Part of a small language model's weights.
Size: 11 layers, MLP 192 SwiGLU, vocabulary 512, 1.11M parameters.
Training: a variant of SOAP for these matrices, 117M tokens.
Each number is 50 + 15 x the weight over its row's rms, rounded and kept within 0 to 99. Layers, rows and columns count from 0. The size before them is the row's rms in percent of the matrix's.

# layer 2 MLP down (transposed), 192x96, rms 0.226, rows 5-16, columns 0-95
103:42 40 63 47 64 75 19 57 87 55 47 61 23 32 34 54 36 73 65 32 50 23 68 59 64 54 38 40 46 69 73 53 41 55 44 45 67 61 39 78 61 62 60 42 54 49 70 59 67 61 35 64 54 36 64 31 42 53 61 85 14 64 65 60 69 40 51 52 74 58 40 37 45 74 59 44 60 30 66 59 37 62 28 40 59 56 67 51 62 36 63 35 61 36 64 42
096:86 64 50 50 61 31 44 37 64 49 36 45 64 58 30 56 55 27 41 46 51 58 45 20 62 46 38 64 51 48 39 20 50 51 58 57 80 56 35 66 50 48 35 76 45 42 24 41 51 40 77 58 55 61 34 70 54 60 39 64 65 45 46 32 49 46 10 42 46 43 51 49 43 53 55 82 30 66 55 60 25 29 53 50 78 59 31 54 53 16 13 46 51 47 36 70
103:62 37 63 44 54 30 26 44 52 29 46 38 25 44 61 25 46 28 24 39 48 44 55 32 49 45 36 75 64 59 33 41 46 65 54 25 73 53 72 53 71 58 42 15 34 49 72 48 68 59 43 54 52 48 72 57 42 43 69 29 74 38 61 38 22 45 51 45 64 69 65 60 53 48 37 65 14 41 33 49 42 34 41 34 22 53 33 28 60 54 27 56 48 27 58 65
094:66 45 38 30 47 34 64 53 15 64 71 63 43 25 16 54 41 54 45 83 40 52 55 32 38 21 46 31 57 37 37 47 48 28 39 47 76 53 59 54 11 36 77 44 73 47 61 48 51 66 73 49 14 46 44 21 27 45 55 44 68 40 42 53 38 48 40 45 53 50 29 41 48 55 45 56 35 57 62 32 59 78 56 41 39 23 44 52 57 59 59 69 44 50 67 52
096:26 46 37 61 46 60 32 80 71 32 44 67 70 66 32 68 58 63 76 69 37 62 42 49 24 45 69 68 46 73 44 77 38 42 50 68 76 47 46 53 41 41 53 63 45 59 45 47 53 28 61 35 67 18 44 38 50 49 33 54 64 66 46 24 48 75 18 52 66 39 47 55 46 51 54 49 57 57 27 70 60 46 52 72 63 62 56 22 44 56 25 65 64 77 62 65
101:42 43 76 57 64 13 58 51 38 37 35 43 52 67 43 63 57 64 36 35 50 58 52 59 30 54 60 43 51 73 61 40 69 63 23 39 10 41 52 87 72 62 53 63 38 51 44 25 39 82 47 62 39 56 42 48 70 27 47 69 32 33 44 69 40 62 62 36 39 79 57 41 85 39 34 29 58 49 56 41 72 61 38 51 54 51 55 53 38 53 25 46 37 46 43 64
093:59 55 48 37 47 48 42 11 52 58 60 53 36 65 46 59 39 60 77 40 08 47 69 70 43 40 45 44 27 68 49 71 51 43 43 69 25 64 47 16 43 49 58 18 42 34 54 57 41 49 57 29 47 57 62 45 66 53 30 62 34 65 43 30 62 47 63 41 41 67 41 30 37 44 50 59 65 60 44 45 30 46 32 46 72 41 65 37 02 42 44 45 32 54 79 32
095:97 56 61 68 37 58 33 35 52 50 46 66 54 53 65 62 19 51 57 42 55 51 62 41 28 53 51 37 39 99 57 43 49 66 18 46 65 47 37 43 67 63 42 42 42 54 37 32 35 44 80 51 59 51 44 72 35 58 38 58 42 57 48 50 11 33 72 30 34 53 42 81 50 60 49 40 72 43 61 77 59 72 49 58 49 43 58 50 65 59 50 41 76 48 59 50
094:50 52 71 50 69 58 50 57 56 41 39 76 45 40 42 68 49 57 52 62 26 39 47 68 47 56 33 56 64 28 46 38 47 34 53 43 55 59 38 22 51 61 53 68 48 64 28 32 39 51 66 43 55 68 41 55 46 37 65 29 45 69 40 50 45 38 56 42 37 43 93 46 61 61 08 56 48 57 67 37 66 23 29 32 50 65 52 77 41 28 95 43 47 62 64 85
096:80 47 35 40 43 37 45 39 39 91 33 43 43 48 57 67 47 61 66 36 53 15 42 42 32 64 38 50 44 42 60 34 50 64 53 66 44 32 57 64 45 45 61 66 59 51 42 51 34 62 70 53 38 50 77 52 88 57 33 26 71 45 73 29 47 82 50 14 70 33 67 63 61 70 58 52 57 51 42 68 40 58 36 57 53 44 78 70 23 41 63 51 58 47 59 61
102:08 59 56 47 39 58 26 22 29 38 46 50 45 42 52 57 46 50 29 36 43 54 34 49 28 54 17 38 66 35 53 43 45 60 33 77 45 41 34 43 39 45 51 29 32 52 16 55 54 31 20 48 46 40 49 43 61 48 49 28 30 60 32 41 47 38 57 20 28 45 43 66 70 53 31 21 87 48 63 66 47 53 54 67 56 27 48 33 38 55 53 49 29 55 67 53
103:54 72 55 35 43 56 58 62 29 59 41 63 41 73 46 41 00 51 40 51 52 56 64 60 36 45 22 61 62 20 67 31 70 56 33 43 44 50 63 36 44 33 54 37 46 71 63 45 38 78 66 29 64 38 47 60 40 52 61 00 67 40 57 52 19 39 53 63 50 73 35 46 37 48 32 70 71 44 62 37 37 47 56 55 39 43 36 56 51 48 49 41 56 47 39 47
# layer 2 MLP gate, 192x96, rms 0.253, rows 6-16, columns 0-95
102:72 37 50 49 49 40 47 52 63 39 64 55 29 47 41 67 57 48 50 60 43 40 44 77 57 42 66 32 62 55 73 30 65 19 57 45 66 24 65 61 60 33 40 60 46 21 49 66 51 51 35 59 40 61 35 66 44 29 51 35 44 73 76 38 49 46 50 63 59 81 38 46 37 52 50 65 49 55 45 42 14 65 52 14 53 34 47 51 38 45 66 99 50 56 30 38
103:50 51 59 46 73 51 54 61 57 35 76 43 38 65 69 63 67 56 49 83 33 26 55 49 47 38 67 53 41 50 46 55 61 24 39 46 51 61 51 42 49 47 57 23 43 34 51 65 30 31 67 45 42 42 38 60 34 60 61 68 64 41 47 37 68 53 62 20 93 63 34 57 76 31 58 52 47 30 31 47 45 70 73 29 68 65 24 49 33 50 83 67 24 33 45 49
094:65 44 63 63 47 63 54 53 50 22 74 50 77 64 58 50 56 44 36 31 46 25 09 51 64 43 36 77 55 70 43 41 11 47 62 67 51 44 28 45 53 39 60 58 51 41 34 53 63 48 34 43 60 33 31 23 46 24 75 49 38 42 73 64 51 44 61 44 40 18 66 36 60 37 40 48 35 50 36 64 56 72 53 29 51 38 54 45 68 73 62 68 72 47 42 26
106:46 53 37 54 54 50 27 38 53 34 36 46 45 62 27 56 46 56 52 71 72 71 33 14 26 51 57 63 10 49 43 68 43 44 60 82 45 70 57 29 56 39 53 39 07 34 61 21 35 49 51 53 55 55 58 48 62 53 40 60 55 26 50 43 25 74 60 70 58 51 36 49 37 58 43 55 41 38 83 39 53 77 61 45 54 30 50 27 54 63 43 71 56 60 55 72
095:57 36 49 67 49 53 52 42 25 44 42 35 48 62 51 44 31 27 39 48 33 43 58 84 74 38 28 39 60 31 31 43 26 57 63 51 66 55 63 42 65 52 46 45 51 39 50 65 76 38 54 63 12 82 60 49 73 46 65 28 22 45 53 37 44 50 53 52 51 66 64 51 49 43 84 45 59 59 37 15 70 50 60 67 70 78 68 52 40 40 27 56 60 61 24 62
097:52 73 36 76 30 35 61 48 37 68 46 22 72 49 32 39 32 73 63 54 23 41 61 62 33 36 45 34 27 70 34 61 39 35 41 54 53 50 37 46 50 75 52 61 50 48 36 73 58 64 52 50 67 48 25 60 45 59 23 54 42 45 40 64 50 60 42 55 43 50 27 17 75 63 56 59 67 33 88 63 66 51 36 26 59 68 41 59 40 40 51 50 55 52 49 91
095:47 66 57 48 48 67 46 67 45 62 45 20 59 22 47 50 37 79 58 55 52 40 58 50 36 39 31 73 29 84 51 50 18 71 52 50 67 42 71 63 62 60 37 73 65 40 54 71 45 71 27 47 51 67 63 48 53 50 57 50 39 44 41 74 83 55 18 68 92 42 32 54 30 58 31 53 77 51 50 41 54 41 38 48 41 32 57 51 52 35 39 57 50 68 33 55
104:54 35 51 36 69 67 72 49 71 46 75 33 41 35 62 45 41 66 38 33 70 19 68 53 57 50 29 55 27 46 70 62 57 49 35 57 58 29 62 68 58 29 48 88 64 47 34 31 25 54 40 64 59 46 31 42 40 25 42 72 52 64 45 52 11 58 41 42 49 60 38 39 55 33 58 34 20 47 35 52 32 62 75 61 24 47 51 58 56 69 70 43 54 58 51 29
087:53 48 41 61 60 50 34 61 75 49 39 56 55 12 46 46 50 50 61 49 52 88 39 51 57 51 60 62 38 64 45 44 27 37 54 55 36 65 47 16 44 41 28 24 55 62 45 33 59 73 40 44 51 21 50 55 56 62 36 44 55 19 76 66 49 68 60 56 38 66 62 44 51 47 36 43 32 43 40 69 29 91 52 30 24 79 80 43 73 66 47 56 47 32 43 49
104:51 50 27 50 65 52 67 28 44 44 49 45 35 59 46 43 64 71 71 55 58 62 39 45 39 46 36 54 78 29 44 36 51 37 49 37 00 45 51 19 29 49 52 43 39 54 53 57 62 46 77 52 47 13 71 63 51 47 39 74 45 32 48 35 44 61 60 58 43 40 56 40 47 64 40 52 56 69 48 57 28 72 67 53 25 46 49 45 90 39 49 21 45 72 21 66
103:35 45 47 64 40 50 06 37 58 38 65 34 38 56 44 62 64 53 31 35 39 40 42 61 66 41 40 44 56 72 59 71 58 61 68 31 60 75 37 56 50 51 74 35 39 34 63 71 34 51 62 37 66 66 69 36 61 51 58 76 63 71 21 43 28 56 69 60 64 52 64 32 74 73 41 32 62 46 49 64 34 37 58 45 77 35 50 59 26 55 63 39 41 71 83 45
# layer 2 MLP up, 192x96, rms 0.244, rows 6-16, columns 0-95
104:46 52 72 52 31 53 28 43 65 41 66 48 42 48 34 65 64 39 42 46 34 39 44 63 54 45 48 38 59 74 49 50 31 40 68 24 41 61 64 35 66 00 55 52 25 19 50 74 62 64 44 58 43 56 54 42 49 30 12 65 46 53 63 60 58 29 68 30 67 51 69 53 48 67 24 61 47 71 38 55 34 38 70 39 39 57 63 57 45 45 55 39 50 60 14 27
110:77 64 45 65 26 38 36 45 77 80 40 18 57 50 38 46 54 49 47 57 65 75 35 46 53 59 36 20 34 62 42 40 23 92 63 58 17 63 38 57 38 37 22 81 52 31 48 66 47 48 55 41 39 45 71 67 66 39 44 47 62 48 44 63 42 52 62 65 41 68 59 45 57 46 43 40 68 55 60 53 49 49 45 81 66 61 61 58 35 60 46 29 68 74 42 59
095:48 92 53 20 39 53 40 24 32 72 41 36 50 45 35 46 42 54 46 73 59 43 57 54 46 70 43 33 64 61 41 59 46 58 51 42 54 44 62 44 42 51 27 72 53 54 82 57 67 68 47 65 16 45 36 99 65 65 44 47 56 62 53 52 67 88 64 51 65 60 31 26 43 72 47 53 64 45 69 32 44 47 60 56 52 64 41 49 27 42 50 40 37 56 55 66
093:24 86 45 54 22 58 38 68 52 60 25 38 65 68 43 61 45 64 61 45 47 51 43 53 06 62 65 64 44 73 66 57 47 48 46 42 70 75 38 49 54 50 37 60 22 20 47 54 26 58 75 51 41 72 34 48 60 47 40 41 62 50 25 27 32 62 61 50 57 54 38 35 61 33 44 52 31 30 63 71 45 50 65 24 36 31 35 55 52 54 55 55 57 61 81 64
101:35 51 17 08 57 40 53 40 41 51 18 68 63 45 55 51 30 74 75 58 54 56 37 54 58 70 41 38 92 36 65 36 51 41 43 57 48 51 37 30 48 55 43 46 38 63 71 66 52 28 46 50 48 27 74 52 48 61 35 50 56 29 35 71 36 27 38 67 27 41 64 49 35 46 24 68 64 36 50 58 45 57 51 37 60 15 33 46 62 53 64 57 44 39 59 28
099:35 36 38 39 41 50 32 46 74 61 46 41 80 21 58 71 55 80 71 38 47 26 66 83 31 30 74 44 45 60 62 67 49 49 64 49 50 57 54 52 55 46 31 42 70 25 58 35 57 44 51 53 49 53 51 64 36 50 76 47 52 69 41 82 25 27 31 54 59 64 43 37 60 22 54 45 49 29 68 55 66 27 31 40 70 51 47 72 50 62 63 37 75 32 41 52
092:68 37 42 65 40 49 54 66 54 55 52 61 37 31 45 39 86 39 57 15 38 35 25 28 54 74 54 47 53 22 57 50 75 50 61 66 47 16 55 72 55 62 68 18 46 28 54 29 72 41 40 43 63 41 48 50 41 51 46 40 52 60 38 72 28 49 27 40 13 67 58 39 48 67 68 66 68 35 52 44 69 44 51 30 54 50 54 45 55 47 51 53 32 37 52 83
098:40 47 76 67 53 61 46 45 52 57 64 50 62 50 61 62 43 53 50 34 25 25 66 51 29 29 29 41 42 26 71 18 32 75 53 50 54 49 41 52 57 54 51 98 33 59 54 60 41 42 49 79 76 55 42 21 54 40 59 27 57 68 64 62 49 36 47 31 56 45 81 20 62 51 49 49 51 46 32 54 21 53 70 50 57 70 59 69 57 64 53 21 54 38 44 42
092:28 45 69 57 63 34 44 25 32 34 48 33 28 29 74 61 29 43 33 47 47 47 32 46 56 48 67 61 62 61 46 49 36 66 51 58 59 59 50 59 47 41 52 47 69 36 74 43 72 26 30 56 40 64 84 48 36 29 50 34 47 60 52 43 73 67 77 52 25 52 50 59 29 21 11 56 53 62 35 50 29 49 54 44 45 52 45 31 36 48 44 11 72 41 29 49
105:26 41 36 51 34 73 40 21 26 36 73 39 59 68 51 50 75 44 43 73 75 36 72 66 62 35 47 46 31 45 44 54 26 63 34 40 51 62 42 55 44 38 42 82 34 37 57 29 55 50 76 32 36 42 47 48 47 48 58 38 33 88 75 63 48 65 65 42 61 73 52 74 60 46 57 52 50 48 26 51 37 49 59 67 56 15 67 58 71 60 58 50 58 32 41 34
095:72 60 50 41 43 70 86 53 35 49 53 83 31 50 66 68 14 44 87 75 78 49 64 48 48 54 34 57 52 52 58 42 59 64 48 76 57 43 62 74 19 65 43 63 82 58 40 39 58 62 50 42 50 51 39 27 45 52 56 37 61 37 62 57 38 41 43 61 30 57 69 67 27 30 41 72 28 63 49 47 45 64 25 56 34 47 39 48 50 71 39 68 57 37 38 50